python train.py --num_hidden_layers=16 --hidden_size=96 --num_attention_heads=2 --num_key_value_heads=2 --head_dim=64 --intermediate_size=384 --vocab_size=1495 --hidden_act="silu" --norm="rmsnorm" --norm_place="pre" --norm_eps=1e-05 --positions="rope" --rope_theta=10000.0 --rope_fraction=1.0 --qk_norm=false --attn_scale=0.125 --bias="none" --tie_word_embeddings=false --parallel_block=false --init="orth" --init_std_qkv=0.0387 --init_std_o=0.0 --init_std_up=0.0387 --init_std_down=0.0 --optimizer="soap_variant" --learning_rate=0.00443 --beta1=0.95 --beta2=0.95 --weight_decay=0.17 --lr_head=0.00775 --max_grad_norm=0.5 --warmup_steps=200 --schedule="wsd" --decay_fraction=0.948 --decay_shape="linear" --final_lr_fraction=0.0 --batch_tokens=[16384, 32768, 49152] --max_seq_len=1024 --doc_mask=true --train_tokens=123600000 --max_steps=4208 --dataset="wikipedia_en"
Each number is 50 + 12 x the weight over its row's rms, rounded and kept within 0 to 99. Layers, rows and columns count from 0. The size before them is the row's rms in percent of the matrix's.

# q: layer 9 attention query, 128x96, rms 0.0944, rows 36-52, columns 0-95
# k: layer 9 attention key, 128x96, rms 0.0954, rows 36-51, columns 0-95
q36 114:51 32 64 57 41 74 51 24 62 68 51 46 47 59 48 45 53 61 54 37 48 63 34 55 61 35 62 66 55 42 49 40 45 57 46 39 20 53 58 54 25 47 47 42 56 57 34 59 51 30 53 30 48 44 38 49 51 55 39 29 53 38 31 28 51 35 47 24 25 62 38 53 42 49 52 72 50 30 55 49 44 48 53 46 43 50 45 73 49 63 30 60 53 37 59 32
k36 109:40 61 68 60 28 43 46 44 40 47 57 73 46 51 62 54 68 60 47 57 70 32 56 60 57 41 34 54 76 35 62 53 42 46 46 60 65 61 51 58 55 46 46 54 67 41 74 40 70 58 50 45 44 46 32 46 13 45 48 56 32 67 52 28 68 24 43 47 61 48 58 39 54 44 57 67 57 56 50 38 44 56 32 35 57 38 46 51 40 37 68 49 36 40 55 44
q37 104:40 35 49 40 45 45 49 66 33 46 28 44 52 45 51 55 27 35 49 52 45 72 56 37 45 39 48 55 62 60 33 50 55 52 55 64 53 40 42 48 19 43 51 31 36 67 59 59 63 79 67 47 77 51 46 29 64 80 54 63 46 54 28 43 50 50 45 45 36 64 39 56 29 50 57 49 67 50 28 65 42 34 46 47 64 46 48 58 55 38 45 48 68 44 50 47
k37 102:67 60 84 71 35 57 55 36 58 61 39 47 45 39 50 36 65 47 43 62 68 45 70 53 59 35 53 45 59 24 51 47 61 18 69 61 50 60 60 47 49 56 30 41 40 49 60 58 49 53 38 38 52 30 45 54 64 51 56 50 48 53 38 69 55 37 55 45 24 54 38 57 29 53 55 59 64 40 47 49 55 45 49 56 38 58 46 52 74 26 32 65 52 56 67 49
q38 110:67 57 55 56 50 35 37 60 78 48 42 59 45 39 50 50 30 47 49 59 50 47 60 52 72 50 76 62 63 43 59 46 74 42 42 60 35 45 63 52 46 44 26 79 37 46 32 67 55 49 57 47 70 38 52 46 46 51 45 41 45 45 52 75 56 63 65 69 52 61 57 46 55 43 14 56 45 32 36 71 59 46 42 57 39 33 50 45 61 59 55 37 53 66 52 53
k38 114:44 59 57 34 44 46 45 38 47 48 57 55 50 50 62 63 59 23 20 56 54 60 27 53 55 32 42 52 72 35 55 71 54 69 25 75 58 61 36 52 49 62 64 41 57 61 55 39 28 38 42 66 39 69 61 45 62 42 52 62 47 32 55 60 53 53 49 55 44 74 53 67 46 37 59 73 64 40 40 57 43 54 38 47 43 53 56 65 72 41 61 45 63 53 51 39
q39 107:50 59 42 49 39 41 50 65 48 43 56 36 39 57 57 58 19 39 60 48 41 31 33 55 42 41 52 56 60 55 83 56 53 63 57 65 29 61 73 46 12 49 25 50 46 52 40 44 37 61 70 25 57 38 59 42 53 48 33 63 58 37 49 40 50 62 60 49 29 49 62 27 42 51 58 62 50 50 65 39 47 74 38 45 57 47 55 51 50 42 47 59 52 46 51 61
k39 100:64 58 59 51 38 36 46 46 72 53 38 40 33 43 52 51 65 57 43 56 37 33 40 20 70 32 19 64 35 52 54 65 43 47 63 33 55 35 49 50 66 37 29 66 44 34 52 43 59 44 59 29 61 35 48 52 67 64 53 57 41 46 62 55 49 53 37 59 57 49 55 29 54 67 25 61 45 55 38 59 51 54 70 57 50 71 54 49 56 44 44 50 58 29 59 50
q40 091:54 44 43 47 48 30 40 46 38 39 56 58 64 55 38 49 56 52 45 39 37 72 61 46 28 40 59 51 61 40 52 50 44 59 48 71 54 43 25 58 74 57 48 27 65 25 48 32 34 62 58 51 47 36 50 52 59 46 42 56 60 46 63 47 77 44 30 38 35 40 53 58 47 52 58 47 60 48 67 40 38 52 48 63 50 46 67 38 51 33 34 52 82 68 66 26
k40 105:58 38 61 47 55 47 46 36 69 48 51 56 50 46 42 40 32 64 55 21 56 44 55 69 52 61 67 45 54 37 47 31 66 86 46 55 35 34 43 60 44 42 60 50 57 58 57 57 69 43 44 24 23 58 44 44 40 30 47 47 72 57 69 42 65 48 50 47 32 39 44 45 36 43 30 33 45 39 53 69 60 46 61 52 49 75 62 42 49 52 46 59 61 58 42 48
q41 104:72 51 28 25 26 51 32 29 69 37 57 49 57 34 33 42 74 59 47 56 43 32 42 52 62 83 40 47 49 56 57 57 60 42 64 54 62 41 11 52 62 39 52 47 34 49 48 46 54 44 45 51 54 53 60 72 58 50 48 61 45 63 44 56 53 78 58 55 48 58 42 47 39 55 49 52 50 44 62 57 51 63 48 51 62 36 48 46 34 73 52 44 34 62 40 45
k41 092:72 38 34 41 50 59 51 41 64 53 73 68 57 36 29 47 35 60 33 65 39 45 48 45 36 68 44 26 48 80 51 45 51 28 59 35 64 53 38 45 60 46 76 55 62 49 50 55 52 42 27 64 53 47 54 61 53 49 57 51 63 48 55 60 64 67 51 64 56 71 43 55 46 39 54 33 37 35 83 42 34 54 42 43 57 42 54 55 55 49 47 53 35 66 40 53
q42 104:80 63 49 56 53 31 47 65 50 49 56 58 54 53 26 50 58 42 56 45 45 51 61 56 43 43 56 59 44 43 36 51 66 37 34 66 54 58 33 49 72 53 55 45 57 81 46 36 46 15 66 60 58 34 50 67 53 36 49 74 44 35 65 50 51 44 46 45 53 43 58 62 41 58 34 42 36 36 52 57 46 61 51 28 38 55 58 71 54 40 58 49 39 68 21 57
k42 118:45 65 39 32 42 47 49 66 53 48 43 59 52 59 49 39 42 41 72 67 52 57 61 70 69 49 40 48 48 42 60 32 48 52 38 61 48 58 22 54 17 46 45 31 70 68 26 61 54 17 48 77 33 45 48 49 57 50 53 56 55 39 44 36 53 60 44 42 65 57 32 59 44 44 49 50 37 72 59 64 47 32 46 48 55 29 51 48 43 52 46 62 61 61 54 58
q43 106:43 34 36 43 46 30 51 53 76 37 46 41 48 46 52 24 46 39 30 62 40 70 45 56 44 46 60 70 40 37 46 54 53 32 58 42 49 55 37 62 59 60 38 57 55 18 44 39 53 66 48 50 39 28 47 53 48 46 63 42 51 27 56 42 30 30 48 66 56 35 63 40 59 61 48 44 56 76 36 31 40 44 59 48 55 34 51 27 30 33 53 48 58 55 51 41
k43 099:58 22 32 47 36 16 48 58 47 72 40 41 51 33 42 45 43 49 51 54 32 45 65 66 41 55 42 56 41 51 46 49 58 62 66 61 51 42 49 63 65 40 44 45 83 43 58 38 60 53 57 31 49 43 44 57 43 32 63 44 49 47 60 59 56 43 37 59 62 42 62 48 65 51 39 47 34 63 50 55 44 40 48 21 52 40 43 40 44 37 48 31 63 29 69 76
q44 097:63 50 49 45 63 66 46 34 22 59 64 42 50 58 38 52 47 43 57 57 38 62 46 55 44 58 60 43 47 64 48 72 30 76 46 59 42 61 52 62 69 38 51 63 75 45 59 52 38 65 44 75 46 66 46 34 53 45 67 55 50 49 39 73 60 47 54 60 40 46 33 34 33 40 49 48 59 44 57 69 69 50 36 49 74 47 49 47 71 26 42 57 38 45 61 65
k44 108:26 73 82 63 51 72 53 57 47 51 41 80 48 51 39 62 54 30 33 35 49 72 64 38 55 65 49 49 26 59 47 47 45 62 45 32 45 49 63 31 41 39 47 55 62 36 46 67 50 72 64 56 55 41 65 38 42 44 40 42 50 62 50 34 59 57 62 59 61 26 53 41 52 39 43 52 60 49 47 65 59 56 43 57 43 47 55 61 64 32 35 56 35 55 64 48
q45 104:37 66 50 62 24 25 21 54 67 75 61 42 59 61 44 40 62 56 71 58 59 65 52 49 55 55 35 67 78 40 48 57 49 62 28 56 48 71 45 51 41 53 50 60 44 68 54 46 43 71 51 37 55 50 53 40 56 47 55 43 62 53 35 64 45 70 45 61 72 70 51 52 68 44 55 41 53 72 45 37 55 37 57 40 58 70 41 59 34 45 51 41 49 46 58 53
k45 101:59 75 58 71 49 43 61 59 42 54 52 30 48 42 43 26 46 44 50 39 38 67 42 49 33 48 46 37 67 25 58 34 59 59 25 46 61 35 54 48 37 70 39 61 47 26 44 56 49 62 32 58 56 44 58 61 73 22 38 26 57 60 42 47 57 65 45 55 52 72 79 45 45 52 50 55 49 58 57 48 50 54 43 53 44 56 51 50 51 64 56 40 40 45 76 56
q46 110:48 56 35 32 39 60 48 57 56 39 56 80 30 35 61 68 62 58 49 42 64 56 54 48 55 56 51 74 69 52 31 45 49 57 50 40 55 45 29 43 54 58 47 72 40 51 50 47 48 47 34 44 47 52 47 46 48 29 76 34 69 52 71 57 44 76 60 42 56 37 80 44 63 51 46 52 40 20 55 42 73 46 38 66 58 50 54 55 59 56 56 61 65 52 55 62
k46 112:55 58 49 55 49 58 67 57 74 41 34 51 41 42 73 59 38 37 28 48 48 50 63 61 43 42 28 51 51 52 54 37 40 43 51 41 64 49 53 40 42 69 43 25 34 54 58 23 44 55 54 54 47 23 74 43 63 50 73 38 60 64 47 35 62 45 70 46 46 54 64 61 47 49 43 58 39 44 73 35 69 55 53 28 52 46 56 57 56 51 60 29 30 35 45 58
q47 108:51 51 51 63 46 56 19 35 44 47 48 52 50 66 45 47 46 57 64 38 53 54 49 49 33 35 42 56 69 25 67 31 51 40 37 48 52 59 26 72 55 66 41 45 32 50 52 34 51 54 60 56 56 70 50 60 53 46 83 53 63 46 46 82 54 61 43 62 42 56 43 13 51 50 72 67 55 43 51 62 37 34 51 56 59 59 46 52 59 57 38 55 57 51 52 37
k47 109:53 49 70 50 40 63 54 57 58 47 45 80 46 55 68 57 31 55 59 47 51 58 46 54 47 16 42 68 52 43 50 16 46 30 45 45 63 41 48 53 51 51 53 47 62 39 45 63 62 65 39 51 51 45 57 53 31 20 50 51 55 53 26 41 52 45 54 58 42 38 49 51 80 63 54 61 28 47 40 42 27 44 62 69 40 64 34 54 69 41 56 50 46 67 57 51
q48 109:46 41 60 28 64 59 31 70 68 60 63 54 37 57 41 36 27 58 48 61 48 49 46 37 58 62 41 43 64 31 58 58 42 29 51 56 46 54 56 64 44 32 44 77 57 35 50 45 36 53 63 37 63 40 41 32 50 55 49 59 70 47 66 41 66 52 51 31 39 73 65 43 45 54 37 44 43 49 38 50 64 50 53 48 56 50 31 47 66 42 54 68 86 43 59 44
k48 107:53 43 71 52 63 58 47 59 48 41 46 74 42 59 37 70 54 42 50 60 41 62 52 55 60 34 25 47 53 50 43 61 47 36 37 48 51 41 53 74 57 58 56 41 65 44 50 40 41 34 32 34 58 45 33 39 56 63 44 48 50 29 69 54 58 44 47 54 47 61 41 24 58 29 56 55 53 62 41 57 51 58 79 50 48 52 53 41 68 54 71 54 60 22 76 76
q49 105:65 51 65 70 50 64 50 43 69 45 37 52 51 27 43 32 30 39 55 56 59 42 75 54 54 49 41 32 48 54 35 72 63 51 58 49 61 42 39 51 38 43 63 55 57 61 54 60 51 53 35 35 51 50 37 51 60 50 48 51 29 49 45 46 34 62 22 60 67 50 66 44 38 83 42 34 32 52 47 48 35 56 32 62 78 49 67 29 47 44 50 54 59 51 52 61
k49 103:68 40 35 38 64 75 57 50 47 51 76 37 36 37 52 17 47 48 55 71 51 47 74 24 75 45 55 51 39 51 63 44 55 52 60 56 47 49 49 66 45 50 48 42 41 43 84 73 51 74 58 63 53 43 54 55 52 45 60 73 55 50 50 28 53 51 51 62 63 56 52 57 41 64 42 33 62 65 56 54 62 49 64 68 42 49 51 38 42 55 51 43 62 46 55 46
q50 112:63 47 41 68 52 40 59 66 34 57 48 51 54 51 36 63 80 59 46 63 54 23 49 65 50 63 70 41 53 60 48 34 47 69 53 33 46 40 45 54 45 62 45 47 65 53 53 52 42 51 46 31 54 35 41 53 57 41 48 60 64 77 31 50 37 64 43 30 38 33 45 48 54 35 57 46 74 41 36 58 49 27 69 34 36 30 39 51 60 39 40 52 69 59 34 47
k50 115:49 61 52 61 39 32 44 48 59 63 59 70 78 45 59 64 67 50 53 67 56 45 33 63 59 64 51 33 31 46 53 35 51 60 48 56 51 36 70 32 46 52 53 33 45 52 39 32 30 59 41 39 38 33 57 47 33 55 42 68 63 56 59 27 44 51 29 49 27 37 44 54 49 39 56 50 69 45 61 42 59 54 36 31 25 41 56 43 59 41 48 39 31 50 57 29
q51 105:54 40 35 36 46 76 30 48 76 47 55 53 50 60 43 34 48 40 55 43 55 67 49 55 53 33 35 37 40 38 33 48 43 50 62 54 62 53 38 56 38 54 22 52 57 59 45 58 51 38 56 60 41 48 33 62 44 45 34 27 45 58 53 61 41 83 55 65 48 61 78 53 34 45 49 40 44 26 28 66 54 40 53 32 59 52 48 41 30 35 45 53 66 59 58 44
k51 101:59 48 29 33 37 68 48 66 53 38 60 63 72 59 65 43 42 53 42 33 41 67 58 52 42 60 59 28 62 59 50 36 42 45 49 61 45 25 43 68 57 49 43 40 32 54 46 67 51 48 38 37 48 61 49 71 43 63 38 24 26 62 47 53 62 72 63 65 70 53 37 54 46 52 55 41 52 30 50 60 67 45 56 40 58 62 53 51 78 55 59 43 38 59 66 50
q52 092:47 49 66 41 49 61 63 45 71 56 56 55 39 37 43 42 39 55 20 73 53 58 46 68 39 59 59 57 51 35 48 54 42 55 41 45 23 69 48 31 59 36 45 51 28 43 62 55 87 43 60 44 44 54 51 61 45 35 36 52 47 42 65 42 31 69 43 54 51 51 74 36 30 40 37 54 42 49 62 63 47 40 44 49 39 54 63 41 63 44 47 64 64 58 64 70